From a checkpoint of a small transformer trained on Wikipedia: 463M tokens.
Each number is 50 + 10 x the weight over its row's rms, rounded and kept within 0 to 99. Layers, rows and columns count from 0. The size before them is the row's rms in percent of the matrix's.

# q: layer 3 attention query, 288x192, rms 0.0978, rows 64-95, columns 0-95
# k: layer 3 attention key, 288x192, rms 0.102, rows 64-95, columns 0-95
# v: layer 3 attention value, 288x192, rms 0.0804, rows 0-3, columns 0-95
# o: layer 3 attention output (transposed), 288x192, rms 0.169, rows 0-3, columns 0-95
q64 127:56 39 55 62 46 45 48 57 61 54 34 45 46 61 39 67 51 53 38 56 62 51 55 45 29 50 54 51 59 57 40 49 48 47 61 38 64 32 42 61 36 59 59 52 53 51 59 70 53 37 46 44 52 49 56 59 48 53 48 52 35 36 19 61 63 74 47 44 58 55 39 44 63 49 49 32 32 49 55 55 45 55 46 60 51 68 41 48 49 55 40 47 53 57 56 35
k64 131:67 46 53 53 44 51 55 53 45 43 53 60 47 50 61 66 70 47 47 34 72 51 42 52 50 51 63 48 29 37 42 50 46 43 58 67 46 53 49 71 50 47 55 48 51 53 46 48 35 41 38 53 36 42 53 55 53 44 54 71 46 64 46 45 52 71 49 64 42 63 48 63 33 45 65 38 80 43 50 55 45 47 48 52 52 56 52 54 65 55 51 64 34 75 43 51
q65 118:59 49 61 39 29 38 55 44 56 38 40 55 54 60 67 59 46 48 39 41 55 39 58 23 35 42 56 50 52 50 44 52 51 47 55 59 53 57 51 51 46 60 33 46 55 56 36 50 63 46 43 45 54 39 41 40 62 59 54 47 35 49 70 60 54 64 57 51 23 72 41 42 63 48 43 53 51 53 52 54 56 13 54 50 31 47 54 50 56 42 54 60 44 44 56 63
k65 126:71 59 46 58 46 46 44 48 61 29 51 53 39 73 65 55 48 60 49 43 53 41 53 56 51 45 41 34 57 44 47 67 56 49 45 28 67 54 59 34 41 51 64 34 45 56 63 60 40 69 49 52 56 75 54 41 51 71 42 55 37 47 54 31 52 62 51 56 37 46 48 65 50 53 57 63 59 34 50 51 62 48 63 59 60 38 61 53 48 51 49 61 42 46 51 68
q66 112:56 44 56 46 53 46 57 37 45 58 54 31 54 52 50 56 49 36 77 37 47 55 32 52 41 57 41 33 45 39 54 46 64 56 52 49 44 44 32 40 35 59 39 68 45 56 44 52 41 53 50 46 50 39 41 51 41 53 39 37 66 40 60 48 50 72 63 57 48 61 37 59 44 45 62 59 44 49 55 51 56 49 61 57 48 60 43 49 51 48 56 56 55 61 48 74
k66 122:64 41 60 68 45 33 38 65 52 74 64 57 55 53 56 61 47 36 36 44 53 55 47 50 50 53 52 51 44 60 58 57 60 32 53 70 57 40 53 57 40 51 46 43 37 39 56 61 41 56 44 39 55 54 48 60 46 51 51 39 53 37 46 56 63 55 47 64 51 40 47 43 75 45 40 59 61 51 47 24 70 50 51 48 50 46 66 43 39 54 25 52 67 44 57 44
q67 122:67 60 41 48 43 59 57 51 48 49 54 27 51 52 65 55 42 53 48 56 29 49 54 45 43 59 54 40 59 53 60 65 56 47 51 58 51 32 47 47 54 52 28 43 41 46 48 48 58 52 60 50 27 40 62 55 55 58 42 67 55 50 35 53 34 58 55 46 57 49 30 40 50 53 31 49 29 25 41 35 65 25 57 67 36 63 46 49 41 57 44 45 58 63 58 51
k67 118:73 48 35 55 61 49 60 55 53 30 52 59 61 62 48 58 54 50 59 55 58 66 52 46 56 46 52 32 38 56 42 46 57 40 44 53 45 46 35 63 49 56 42 62 40 64 70 60 58 56 59 71 70 59 67 49 57 51 49 59 48 42 44 34 47 66 51 62 55 47 54 46 63 39 61 40 36 38 71 49 54 42 41 55 41 62 36 42 35 55 46 57 46 30 70 65
q68 125:59 55 50 54 54 35 44 60 56 48 38 60 58 44 34 45 60 42 86 51 54 50 41 45 62 56 43 52 71 44 55 50 55 58 69 45 46 55 44 47 42 48 55 51 42 52 59 46 70 45 44 45 49 65 40 47 33 49 62 46 59 54 58 59 46 76 64 47 26 44 52 34 62 56 45 53 41 34 36 53 44 46 61 58 35 66 48 58 48 52 49 51 74 48 78 30
k68 124:50 60 50 49 40 29 45 39 44 71 43 47 62 37 28 45 74 23 37 38 50 51 47 39 57 53 45 41 44 39 48 59 47 53 52 48 53 31 55 45 66 59 43 48 46 41 61 28 59 53 53 43 41 46 47 39 38 54 37 56 47 45 36 57 26 54 48 41 42 33 46 73 30 58 61 51 32 43 52 34 67 48 59 48 40 46 58 34 58 46 50 55 73 50 57 43
q69 127:43 60 66 41 50 56 44 61 41 27 49 53 49 70 44 52 43 44 63 37 48 50 36 39 54 51 41 58 47 53 61 54 70 47 48 44 58 45 44 52 42 63 39 42 54 46 55 53 45 36 54 60 53 20 42 42 39 46 54 66 30 46 43 39 57 54 61 41 48 60 31 60 55 49 45 65 39 47 46 50 54 57 33 36 54 62 56 56 56 46 38 44 49 51 65 58
k69 130:44 39 53 59 46 35 47 67 59 44 48 65 35 60 63 50 40 50 52 49 56 48 59 29 52 65 53 47 44 34 41 51 43 29 40 53 49 41 57 31 40 53 52 54 46 44 49 59 45 57 46 57 41 52 45 47 42 39 52 61 54 54 52 57 57 47 45 49 46 35 69 45 53 52 72 43 64 54 41 51 77 41 59 64 60 42 55 57 45 44 54 40 75 58 66 57
q70 122:52 56 40 69 63 55 33 43 25 58 32 60 36 55 58 51 54 57 50 51 44 47 37 48 39 61 60 44 46 44 55 65 61 58 63 51 39 40 54 32 46 52 35 58 50 37 46 36 46 44 55 41 61 60 50 67 56 52 59 72 65 52 60 52 59 59 64 69 49 46 45 58 48 41 45 47 45 32 54 72 42 54 63 50 37 71 55 40 46 61 49 56 59 50 69 60
k70 134:64 56 46 73 56 41 58 42 38 62 51 63 51 65 43 45 67 38 53 56 49 48 45 46 47 53 61 35 46 38 39 44 50 38 45 32 52 44 34 21 56 40 53 60 47 50 64 45 56 38 48 49 56 58 53 51 30 44 48 54 48 49 50 54 34 52 40 50 69 67 57 49 55 36 47 59 52 54 71 35 65 52 46 47 53 44 49 40 84 71 44 53 35 45 48 51
q71 119:26 66 49 30 39 50 63 42 33 64 56 44 44 64 49 55 55 49 46 33 47 45 55 41 43 27 48 53 39 58 37 51 48 21 41 53 39 41 54 45 48 48 55 51 52 62 50 50 47 39 59 38 59 52 49 38 54 51 36 57 37 43 46 40 50 57 49 41 46 43 55 55 56 48 43 45 52 54 33 34 54 49 50 34 38 47 69 61 46 61 53 52 54 47 55 49
k71 118:52 51 67 60 63 34 62 61 53 60 64 49 20 43 52 47 33 64 58 61 47 62 45 53 61 38 52 42 33 49 51 37 46 45 48 56 51 63 42 65 55 51 49 33 67 39 52 61 41 65 62 47 53 44 43 38 42 53 46 45 48 33 53 62 58 50 43 29 45 41 75 66 54 39 52 36 38 41 34 49 42 43 53 56 53 51 34 59 61 37 48 41 43 37 58 41
q72 120:42 36 49 57 47 49 48 50 35 62 52 49 35 51 58 53 57 69 74 54 53 51 49 45 45 59 45 56 55 60 56 55 69 63 60 34 54 69 43 35 32 42 57 39 44 61 48 53 64 32 71 57 41 51 54 47 38 60 70 52 48 52 52 45 61 62 61 55 58 44 23 53 49 39 50 71 47 63 53 57 61 40 51 42 44 59 60 37 42 53 48 56 54 34 57 47
k72 127:60 38 61 61 56 42 67 47 54 51 43 73 50 67 31 57 68 44 47 45 69 63 46 27 62 56 54 44 50 52 56 37 55 42 28 43 46 56 54 59 45 52 52 47 47 50 62 42 52 42 54 58 49 34 56 67 59 66 55 40 43 42 44 46 38 51 46 51 36 53 52 54 42 45 66 45 46 41 41 56 45 43 36 48 59 43 52 46 58 62 55 80 52 65 75 65
q73 122:51 62 48 36 56 36 48 63 56 49 64 51 38 42 43 55 55 66 57 41 49 39 60 58 56 71 44 43 48 33 49 46 58 51 55 66 56 41 45 65 46 56 44 40 49 46 29 62 38 51 51 38 49 39 37 59 53 50 32 42 53 38 49 38 53 46 28 53 32 51 43 47 66 40 44 63 51 53 56 63 45 50 50 27 69 49 43 56 46 55 60 50 56 51 47 35
k73 131:64 43 57 55 62 43 45 56 37 40 55 56 43 69 40 46 47 56 37 47 66 53 62 37 52 55 64 54 59 53 54 56 68 71 43 56 53 57 43 59 47 57 39 60 57 52 48 58 61 46 66 38 50 31 25 61 36 51 47 41 34 45 44 44 27 52 49 54 55 49 69 42 42 48 66 49 51 58 55 45 67 45 55 64 36 47 48 64 57 51 31 48 53 49 55 62
q74 119:52 45 62 44 39 45 44 53 34 29 27 79 37 44 63 51 68 60 68 65 45 44 62 46 46 46 47 48 51 68 49 50 62 49 53 59 55 39 28 48 57 51 42 60 67 52 65 55 39 45 46 50 52 45 51 62 58 41 53 62 58 65 29 59 52 57 48 40 47 50 56 43 54 66 52 54 67 48 38 49 36 37 59 44 51 47 45 54 55 44 49 68 31 58 62 60
k74 121:73 52 38 58 57 41 49 44 51 52 37 49 48 58 59 35 52 48 50 52 54 52 59 61 57 52 54 68 52 44 54 56 50 64 64 48 73 41 45 51 48 45 50 61 37 52 65 48 31 51 47 61 63 52 71 76 42 41 36 50 53 56 68 64 64 20 35 51 63 56 56 42 52 44 58 41 46 53 31 32 43 39 54 62 47 50 53 56 29 29 62 42 35 41 45 53
q75 113:42 51 42 49 40 55 52 36 47 60 59 51 56 45 43 32 50 67 41 56 54 40 52 45 37 46 35 61 36 50 75 65 52 49 51 51 35 59 52 51 42 47 53 62 43 37 58 64 69 62 51 30 51 52 50 44 53 48 71 56 47 52 46 49 27 51 39 50 41 54 43 50 51 57 56 43 25 43 52 59 60 53 63 50 42 35 64 22 66 62 53 39 57 54 42 49
k75 120:42 53 40 35 44 50 49 46 63 44 37 59 60 32 47 52 40 77 51 52 51 30 64 54 49 34 41 48 36 34 54 89 69 51 29 53 44 43 60 40 34 38 34 52 43 65 53 34 53 54 55 50 50 62 40 46 18 54 58 42 62 31 49 69 50 39 55 58 42 66 44 42 58 31 44 51 49 36 58 44 45 55 63 33 42 52 33 49 44 38 41 53 59 44 49 51
q76 120:52 56 41 37 52 43 48 44 64 36 48 58 42 59 52 59 44 64 59 46 49 59 50 49 46 33 51 48 60 43 51 49 39 45 51 46 42 50 64 57 55 58 51 57 37 39 56 35 45 50 64 53 55 33 34 49 48 56 57 43 53 69 34 37 53 47 42 44 42 42 67 34 60 51 39 47 53 64 51 56 53 71 55 56 51 57 47 48 41 61 45 60 56 63 36 48
k76 122:58 45 52 43 45 39 34 49 35 55 48 47 60 49 62 45 50 55 67 53 43 66 38 40 41 50 47 43 57 62 41 50 46 31 64 64 46 27 38 43 51 50 42 52 51 48 35 51 60 65 62 32 46 53 61 37 46 58 49 54 40 58 65 67 40 45 66 48 45 34 37 58 51 38 50 62 43 47 43 54 32 53 51 26 49 44 45 57 53 49 45 56 68 49 35 53
q77 120:63 50 55 60 47 62 32 59 60 52 65 59 32 60 59 48 46 50 56 68 58 40 41 36 50 55 54 42 44 54 59 52 34 63 52 47 61 38 48 56 42 57 62 37 37 51 48 55 58 59 38 42 56 65 51 46 63 47 53 53 50 45 56 42 61 64 64 64 59 37 55 57 48 43 72 41 31 43 46 56 44 46 36 64 33 22 41 59 40 56 61 53 51 51 61 48
k77 120:39 49 37 47 42 47 57 58 45 61 62 59 47 38 53 45 53 42 54 53 75 53 64 57 45 34 70 38 60 46 48 39 40 43 47 37 43 60 57 68 83 54 38 60 22 40 37 44 41 38 46 38 52 63 33 56 55 36 64 66 46 39 38 50 43 33 41 33 46 48 65 37 52 43 57 53 43 53 52 46 46 41 52 49 51 43 47 65 42 50 63 53 41 46 49 56
q78 116:42 60 44 66 48 41 49 49 49 45 55 50 71 57 57 45 50 57 50 41 47 72 81 54 53 46 61 54 58 47 57 44 39 49 45 37 44 47 30 33 48 44 41 51 49 37 58 45 30 47 44 60 46 57 45 50 59 40 64 38 67 46 42 44 52 43 51 47 61 49 52 39 49 44 49 49 47 48 26 51 56 58 42 53 41 45 54 48 43 41 67 36 61 51 47 62
k78 126:54 43 45 43 55 39 42 39 55 59 40 46 46 60 58 44 44 40 50 40 48 30 50 55 69 52 50 36 48 42 54 50 56 65 53 36 58 48 24 54 45 45 30 46 43 34 61 48 51 58 44 39 66 65 59 46 52 47 46 21 63 61 38 55 46 43 70 48 45 51 43 50 40 69 52 30 41 64 45 68 69 65 48 60 51 39 49 53 52 45 49 56 44 49 55 60
q79 113:72 61 39 56 41 38 40 32 55 63 45 54 50 51 36 31 47 24 57 57 43 53 59 48 44 64 41 35 59 28 39 59 45 46 45 45 51 45 43 69 37 57 45 47 60 25 44 41 40 55 62 37 77 49 54 41 60 39 68 66 53 52 56 45 29 53 41 55 44 35 28 45 67 45 45 50 53 58 79 63 60 60 50 41 47 39 59 52 34 55 52 61 56 55 52 59
k79 125:68 42 54 42 30 28 53 52 45 43 37 60 47 50 51 56 51 65 51 47 35 55 53 53 57 48 48 35 53 50 43 60 35 52 44 42 20 61 24 33 63 44 49 50 37 43 41 49 51 47 68 39 57 50 58 48 49 49 50 51 52 55 56 44 49 56 49 36 56 54 42 39 47 37 58 49 55 58 69 50 57 56 58 46 71 39 46 51 57 57 63 37 65 48 43 48
q80 124:74 58 45 45 53 61 54 48 54 69 47 40 52 58 52 41 67 55 39 64 44 48 43 59 48 39 40 50 36 54 44 53 53 45 65 46 46 57 41 32 29 71 51 49 60 38 34 51 34 42 60 59 50 35 54 37 54 49 66 47 45 40 56 49 41 66 54 44 61 48 56 55 56 57 32 54 44 38 59 63 42 53 62 46 53 49 66 49 59 60 43 41 60 30 58 49
k80 128:37 51 45 49 54 47 34 72 55 38 45 49 45 61 60 47 48 45 53 52 48 43 26 55 36 39 54 59 47 46 35 41 41 65 41 41 55 52 46 60 26 54 59 49 77 67 51 63 49 46 57 54 44 50 36 52 47 52 63 47 52 51 69 40 43 57 57 50 60 59 44 46 49 45 53 44 44 52 46 59 49 59 67 62 34 56 53 57 55 57 52 63 60 46 48 45
q81 114:54 53 52 66 49 73 23 43 46 74 36 38 27 50 42 34 47 52 45 48 50 64 65 52 55 56 64 61 32 49 35 61 49 61 52 38 28 60 48 58 35 58 50 49 52 50 45 51 52 42 59 56 43 25 54 54 46 34 40 52 56 49 55 49 40 54 53 50 28 65 59 69 51 58 52 57 48 50 43 58 49 57 55 50 57 52 43 63 31 31 54 35 50 72 56 45
k81 122:40 52 70 58 56 48 49 50 43 56 67 50 56 43 47 65 38 44 45 54 66 31 52 33 44 56 60 38 50 28 45 53 43 56 32 55 40 50 33 48 33 47 48 60 63 44 59 54 38 37 47 61 51 38 54 41 32 32 47 69 50 59 42 56 43 37 58 53 49 59 57 58 46 47 55 49 47 55 49 42 56 46 50 42 48 50 45 56 53 49 63 59 49 53 60 41
q82 109:46 60 58 60 36 53 60 57 42 56 45 43 45 46 59 51 41 45 45 53 60 53 56 48 47 59 69 48 46 52 46 53 37 51 54 38 72 64 58 53 61 34 50 41 68 45 75 45 67 55 55 60 41 51 60 46 43 62 61 42 60 59 59 52 53 66 56 40 43 29 43 42 68 71 63 62 64 59 30 53 36 57 34 37 24 38 35 46 51 59 49 67 54 51 54 41
k82 117:28 51 57 53 66 51 58 43 51 61 38 62 60 59 53 56 44 53 56 38 48 49 49 50 65 72 63 51 46 48 48 62 50 40 62 29 33 47 62 57 61 46 60 59 47 37 59 61 41 46 47 44 51 56 49 58 43 34 47 43 60 50 48 51 43 50 41 51 48 36 39 34 43 32 44 48 47 47 27 53 62 54 48 57 52 49 29 41 44 56 58 35 42 51 52 56
q83 115:51 40 38 40 61 47 60 52 61 64 48 40 53 32 48 54 53 60 63 38 60 32 61 63 50 62 58 61 46 52 41 54 63 61 47 48 42 44 47 49 56 36 50 49 35 59 40 51 41 39 55 65 57 44 47 56 59 48 53 52 65 45 43 31 44 61 78 63 60 57 44 63 37 53 35 47 42 60 59 55 56 34 51 46 37 41 44 59 53 36 43 52 43 65 41 61
k83 123:64 42 50 49 39 66 69 30 51 66 47 54 54 44 45 58 47 51 56 53 60 32 64 58 51 43 55 61 55 57 45 43 61 34 50 40 56 59 51 61 46 28 57 37 58 49 53 64 49 33 62 56 63 52 38 69 50 57 45 58 49 50 40 54 42 62 60 68 47 48 57 55 46 58 46 52 50 48 56 46 38 51 52 49 64 46 46 31 43 28 30 59 58 43 25 42
q84 123:45 46 41 59 49 39 40 49 40 38 34 40 58 38 35 55 24 36 30 44 50 40 53 61 57 46 54 53 47 47 35 51 50 41 38 56 56 63 24 44 64 45 40 51 53 57 57 57 45 52 58 35 60 47 55 42 38 34 60 47 51 53 55 62 68 49 63 43 53 35 52 51 60 60 37 52 70 69 56 40 59 44 65 41 46 48 34 52 51 47 58 62 66 43 53 52
k84 127:38 55 40 33 47 53 47 56 43 45 44 51 50 39 48 51 64 63 50 57 31 60 44 44 53 51 42 52 56 46 26 58 54 71 50 69 53 47 37 52 44 40 50 43 41 57 60 56 48 56 44 40 55 53 24 46 29 37 57 40 42 60 57 67 54 62 58 31 55 35 62 54 56 46 32 52 46 31 44 61 57 54 51 45 52 47 40 49 51 59 53 57 45 70 59 31
q85 125:41 55 32 41 31 59 41 39 49 56 65 49 68 49 43 56 37 37 21 45 31 30 52 42 39 70 44 55 41 47 62 49 31 60 50 54 35 67 75 27 48 36 76 67 48 61 51 50 48 44 51 57 53 55 35 50 53 41 50 69 45 50 38 46 51 55 53 40 57 46 56 39 45 51 60 37 55 59 59 55 56 59 57 50 46 36 41 52 53 33 56 36 54 49 43 43
k85 126:46 42 45 57 50 54 45 53 41 43 56 47 40 41 53 43 49 42 55 34 38 54 60 52 48 23 32 61 52 42 49 41 55 41 53 60 44 55 58 44 54 43 48 37 65 71 47 42 54 53 47 52 44 48 30 41 47 53 55 40 56 43 50 64 45 49 54 36 45 53 51 27 49 30 40 58 43 39 46 56 51 70 46 45 44 47 61 53 47 46 37 50 62 70 45 47
q86 114:46 57 43 59 40 45 56 58 45 64 58 50 57 54 55 44 40 45 35 41 30 60 56 58 37 36 37 60 41 29 53 58 40 61 60 50 78 48 59 64 45 42 58 28 49 53 65 60 36 38 43 48 38 38 48 32 31 37 41 43 53 51 54 56 39 55 52 74 50 44 44 53 58 35 51 54 57 61 42 41 47 61 40 56 61 39 57 56 41 56 59 58 44 41 41 59
k86 121:54 48 56 50 43 55 43 55 47 49 43 54 39 73 62 48 46 53 37 43 37 51 61 57 72 54 52 47 57 57 65 49 58 50 39 47 48 64 50 67 55 35 60 35 52 54 44 48 54 55 39 44 45 34 44 55 39 46 57 53 50 53 53 45 58 57 60 54 61 55 57 62 44 56 48 61 59 32 48 44 47 60 48 44 48 49 49 41 71 63 37 51 49 49 40 57
q87 118:48 44 66 42 65 56 51 43 61 55 53 59 55 59 45 50 69 46 35 48 58 48 56 49 48 43 47 62 37 33 71 50 30 61 51 54 51 58 57 37 43 54 66 43 40 44 51 35 50 68 38 34 42 52 47 35 37 53 61 47 53 46 65 54 38 42 49 44 63 40 50 29 48 58 44 49 60 71 60 52 59 56 72 60 48 31 49 48 59 45 59 53 34 49 47 57
k87 125:44 42 50 29 46 47 59 45 42 57 60 47 41 51 44 68 48 43 36 55 47 63 64 69 42 40 47 61 54 44 64 71 29 40 51 42 55 48 57 33 42 60 45 47 57 60 61 40 49 48 39 50 52 40 32 47 63 43 54 43 55 53 57 48 62 56 40 45 48 56 44 48 38 37 49 49 51 50 47 64 49 62 58 46 65 64 42 41 57 57 53 61 55 45 47 39
q88 119:44 66 48 61 49 49 60 64 49 42 46 47 54 43 70 45 39 42 56 59 58 64 57 45 62 48 53 29 51 66 60 52 51 41 50 67 45 64 41 48 39 56 44 46 48 38 47 33 55 45 35 59 56 42 41 42 37 37 54 44 46 45 50 55 63 63 60 33 46 45 59 45 69 28 52 44 40 74 54 47 55 55 68 44 63 49 48 45 56 51 50 51 34 48 41 43
k88 129:40 61 50 45 65 49 53 60 46 38 42 39 52 52 56 43 49 56 49 38 49 55 56 55 57 63 51 38 65 42 65 50 49 50 37 69 62 32 65 40 55 61 49 44 40 28 50 50 46 52 49 48 49 54 56 49 39 54 67 55 46 45 54 48 59 62 45 45 60 59 53 47 54 52 68 63 62 34 48 58 62 59 37 26 56 59 54 45 44 34 37 70 58 44 44 58
q89 120:40 46 40 48 29 55 59 43 57 50 38 25 61 51 46 63 50 63 61 67 57 30 49 48 52 59 61 48 43 48 42 48 61 34 51 42 30 60 46 56 45 70 41 30 44 51 49 50 55 55 42 47 37 40 50 40 39 46 53 46 51 50 44 55 62 68 55 48 49 53 37 58 47 48 37 51 58 54 56 51 51 65 53 50 50 39 49 64 59 61 58 35 65 39 48 37
k89 126:52 46 46 55 63 50 41 41 59 62 56 46 61 37 43 66 42 55 56 53 53 63 59 61 55 45 66 57 45 36 40 56 62 54 35 53 58 63 50 54 51 47 62 48 56 38 57 57 52 50 44 42 63 47 39 50 49 46 55 63 45 61 58 78 36 73 50 65 61 67 56 63 42 56 78 53 35 48 29 66 71 50 43 30 43 47 59 42 48 49 40 52 63 54 54 45
q90 115:62 60 58 34 44 34 43 63 59 59 53 55 53 57 52 32 57 32 25 37 45 48 66 40 65 37 46 62 47 42 48 48 56 71 35 58 41 39 50 43 54 47 57 56 38 54 41 49 47 53 34 36 44 60 57 47 60 55 53 50 58 55 54 27 52 46 60 50 39 53 70 48 55 42 45 53 54 59 45 32 47 53 42 43 53 60 50 35 51 53 51 41 43 67 41 64
k90 122:40 54 44 49 46 37 52 45 59 67 52 36 30 51 56 53 67 42 52 59 61 52 54 76 49 73 40 42 55 58 45 49 58 64 43 43 58 62 53 48 54 61 31 69 58 52 45 56 59 56 61 34 42 36 53 49 56 52 51 51 55 57 58 65 61 45 60 59 76 33 56 50 39 43 36 47 30 47 70 49 50 66 68 54 53 60 38 48 51 52 34 48 55 55 42 41
q91 127:48 64 58 37 41 33 37 50 58 66 50 38 60 29 46 56 55 55 52 42 44 51 57 62 41 42 65 62 49 55 64 52 64 41 47 67 51 62 45 58 48 43 68 37 52 46 44 47 60 51 67 51 47 50 48 54 45 46 58 41 59 41 47 45 52 41 24 53 37 55 54 49 39 63 52 28 65 64 62 28 46 60 54 42 48 48 45 54 32 55 54 59 34 51 49 62
k91 133:54 55 79 28 38 39 59 47 54 59 55 46 42 43 51 53 58 67 64 58 53 50 80 49 48 57 64 65 48 54 50 49 66 51 36 66 44 52 44 33 37 68 45 50 46 55 64 62 51 44 65 36 60 47 52 35 47 43 56 36 42 58 43 69 38 40 45 61 36 51 51 39 44 64 49 69 46 61 63 61 39 37 46 35 33 43 51 57 40 45 47 45 56 48 62 43
q92 116:53 45 48 51 50 47 60 42 63 48 56 44 34 55 73 54 50 43 40 36 50 55 43 54 41 51 44 57 38 61 43 30 47 52 41 54 47 51 60 58 58 26 64 46 50 67 49 49 56 51 67 52 36 44 43 44 50 56 71 53 53 48 56 50 37 40 52 49 55 62 60 64 58 42 47 48 45 56 61 62 65 42 74 33 54 53 44 55 44 58 52 67 56 54 62 49
k92 119:52 41 51 37 49 47 53 55 51 51 51 34 54 51 57 45 64 56 61 42 48 34 46 52 53 48 71 39 55 42 53 40 65 40 47 47 47 62 65 58 57 37 49 56 41 52 55 40 41 48 73 41 52 53 53 40 60 49 48 77 58 43 43 47 57 48 48 42 36 31 52 57 45 48 54 64 62 66 34 55 40 46 74 59 38 58 26 52 39 58 50 51 53 41 43 36
q93 114:44 33 51 42 46 30 66 56 52 42 18 51 44 62 50 45 45 45 62 46 53 53 49 62 40 69 43 58 44 51 52 54 38 53 63 61 54 51 51 66 40 55 41 47 56 48 62 47 25 43 40 48 48 45 44 46 47 50 81 68 60 36 39 55 46 51 47 61 27 47 43 32 42 55 29 47 54 43 55 35 49 40 30 50 38 62 59 46 61 57 41 47 53 33 37 49
k93 122:38 56 59 60 33 69 34 39 57 55 40 71 55 42 50 38 43 54 25 41 54 50 58 49 64 57 57 55 49 66 52 65 44 47 48 64 47 61 29 42 55 51 45 53 46 61 34 47 37 41 55 55 34 50 43 45 54 53 41 47 49 36 48 41 57 41 46 53 51 61 25 44 45 54 52 58 56 37 50 46 56 45 66 40 43 52 36 54 50 63 60 53 62 31 45 74
q94 120:33 58 48 49 53 52 56 45 62 43 53 71 55 51 43 47 45 74 46 29 38 52 52 46 66 64 43 54 57 55 45 56 49 64 45 36 64 47 50 59 46 37 43 58 57 54 45 45 54 46 60 52 52 53 61 24 43 48 61 41 69 48 33 51 45 43 46 53 48 35 26 52 37 76 69 50 57 52 49 35 38 52 50 58 51 51 21 55 52 59 45 41 46 62 49 64
k94 118:51 59 47 54 45 45 64 56 61 64 50 43 58 48 41 57 52 59 58 46 48 36 51 51 45 61 47 57 49 58 48 52 40 42 56 70 38 64 49 48 56 55 46 60 58 59 59 44 63 31 40 43 63 59 46 50 66 29 63 42 60 46 41 67 54 33 65 50 40 48 35 50 38 61 59 48 41 55 48 55 62 67 46 60 38 50 44 49 52 34 48 39 33 62 38 54
q95 117:55 54 64 33 46 36 46 48 42 57 56 64 42 37 60 46 49 37 41 58 34 39 55 55 59 59 59 66 46 39 62 55 44 48 55 46 62 58 56 38 40 42 56 59 37 28 49 30 47 52 57 57 49 57 49 52 45 40 40 50 40 50 66 46 62 51 39 41 56 33 53 51 49 48 58 47 55 61 50 44 69 52 62 55 56 55 51 37 37 55 51 42 42 71 22 48
k95 127:41 33 43 41 44 42 44 56 41 52 52 50 44 46 58 54 51 66 47 56 62 37 67 36 56 49 47 48 56 57 46 51 53 49 67 44 44 68 57 43 48 38 66 57 42 56 49 46 61 54 58 41 47 48 51 43 68 31 58 59 73 41 62 63 59 74 32 50 52 54 25 43 57 53 49 50 48 51 57 51 44 57 59 57 42 45 67 47 60 52 44 54 58 35 59 34
v0 100:31 58 50 54 55 45 79 62 60 36 62 56 44 38 49 37 52 51 79 65 39 64 59 46 61 46 58 54 55 51 56 43 44 56 36 50 43 62 66 49 50 48 54 52 50 49 44 65 45 44 55 61 42 71 67 58 62 48 54 55 44 48 52 52 67 55 59 49 57 35 63 36 51 53 38 27 52 38 61 52 56 49 52 33 38 57 54 50 53 51 59 45 42 38 69 49
o0 102:58 53 40 55 50 53 53 64 56 33 65 52 60 43 58 23 49 28 52 59 55 66 60 64 56 49 55 54 39 41 53 50 50 42 50 56 42 60 50 61 53 44 38 33 45 42 54 44 51 44 48 49 34 52 48 48 63 53 61 51 49 61 46 54 65 35 58 66 62 34 47 50 49 59 39 23 52 53 69 50 35 53 43 48 30 36 39 48 45 49 65 45 56 50 45 56
v1 097:40 44 51 63 59 40 63 57 39 39 48 66 56 60 60 64 48 57 56 56 67 67 38 58 67 50 41 39 62 63 61 71 45 49 61 60 37 44 54 62 67 80 59 60 44 42 38 51 58 56 38 51 51 42 59 49 35 58 45 44 52 53 67 46 46 39 40 45 68 46 58 35 49 53 48 47 49 64 45 60 56 63 51 63 72 33 51 46 64 55 62 47 49 45 38 59
o1 098:55 55 57 54 64 48 63 53 45 41 50 70 59 64 56 62 38 50 50 53 63 58 50 61 35 48 48 45 65 46 44 53 54 37 54 49 29 43 38 58 53 57 46 68 64 48 40 39 45 54 59 67 54 42 54 64 23 56 56 40 55 52 57 65 64 41 48 54 53 54 52 59 58 43 47 38 54 63 26 62 54 68 64 54 78 50 65 43 61 59 62 60 43 50 45 62
v2 104:72 49 49 51 50 65 59 49 50 40 46 48 41 32 46 60 50 42 57 62 51 59 53 41 66 35 54 62 63 57 46 48 38 40 47 57 40 56 39 43 52 45 52 63 51 46 39 31 35 52 56 45 67 33 49 62 48 28 41 58 60 49 43 50 40 46 57 62 60 49 45 26 51 67 43 46 38 66 51 45 58 55 52 49 29 33 32 49 37 49 62 52 57 45 52 47
o2 103:58 49 50 64 47 73 57 42 52 41 31 64 39 40 51 58 58 50 52 50 48 52 58 49 55 44 57 61 46 48 56 59 41 52 53 57 41 71 55 46 66 41 54 49 37 43 55 36 36 45 42 51 47 33 37 47 29 38 32 41 59 38 50 45 53 55 51 62 63 44 50 37 52 58 43 45 45 60 49 43 43 48 49 38 44 43 44 44 46 55 44 43 54 40 57 45
v3 105:50 31 51 51 30 48 51 43 52 41 39 56 27 60 28 30 58 35 45 46 41 44 70 77 47 58 68 55 54 53 63 51 49 47 63 57 46 45 61 41 52 49 39 52 49 38 48 45 44 49 66 42 39 39 54 41 25 50 41 63 63 50 46 67 43 51 52 51 45 44 53 45 61 64 55 69 40 68 41 52 57 40 47 59 45 53 56 51 43 36 42 41 33 61 54 47
o3 107:46 48 67 37 53 63 43 27 53 44 22 63 40 75 14 36 59 51 47 49 55 63 61 45 54 63 53 42 54 44 65 45 43 48 38 41 53 39 51 48 35 54 56 67 44 47 49 45 35 53 72 48 50 36 49 48 35 35 43 64 51 51 47 45 41 47 51 44 50 56 44 30 51 47 45 72 43 46 40 50 58 34 52 52 43 49 51 61 43 38 39 41 40 49 43 50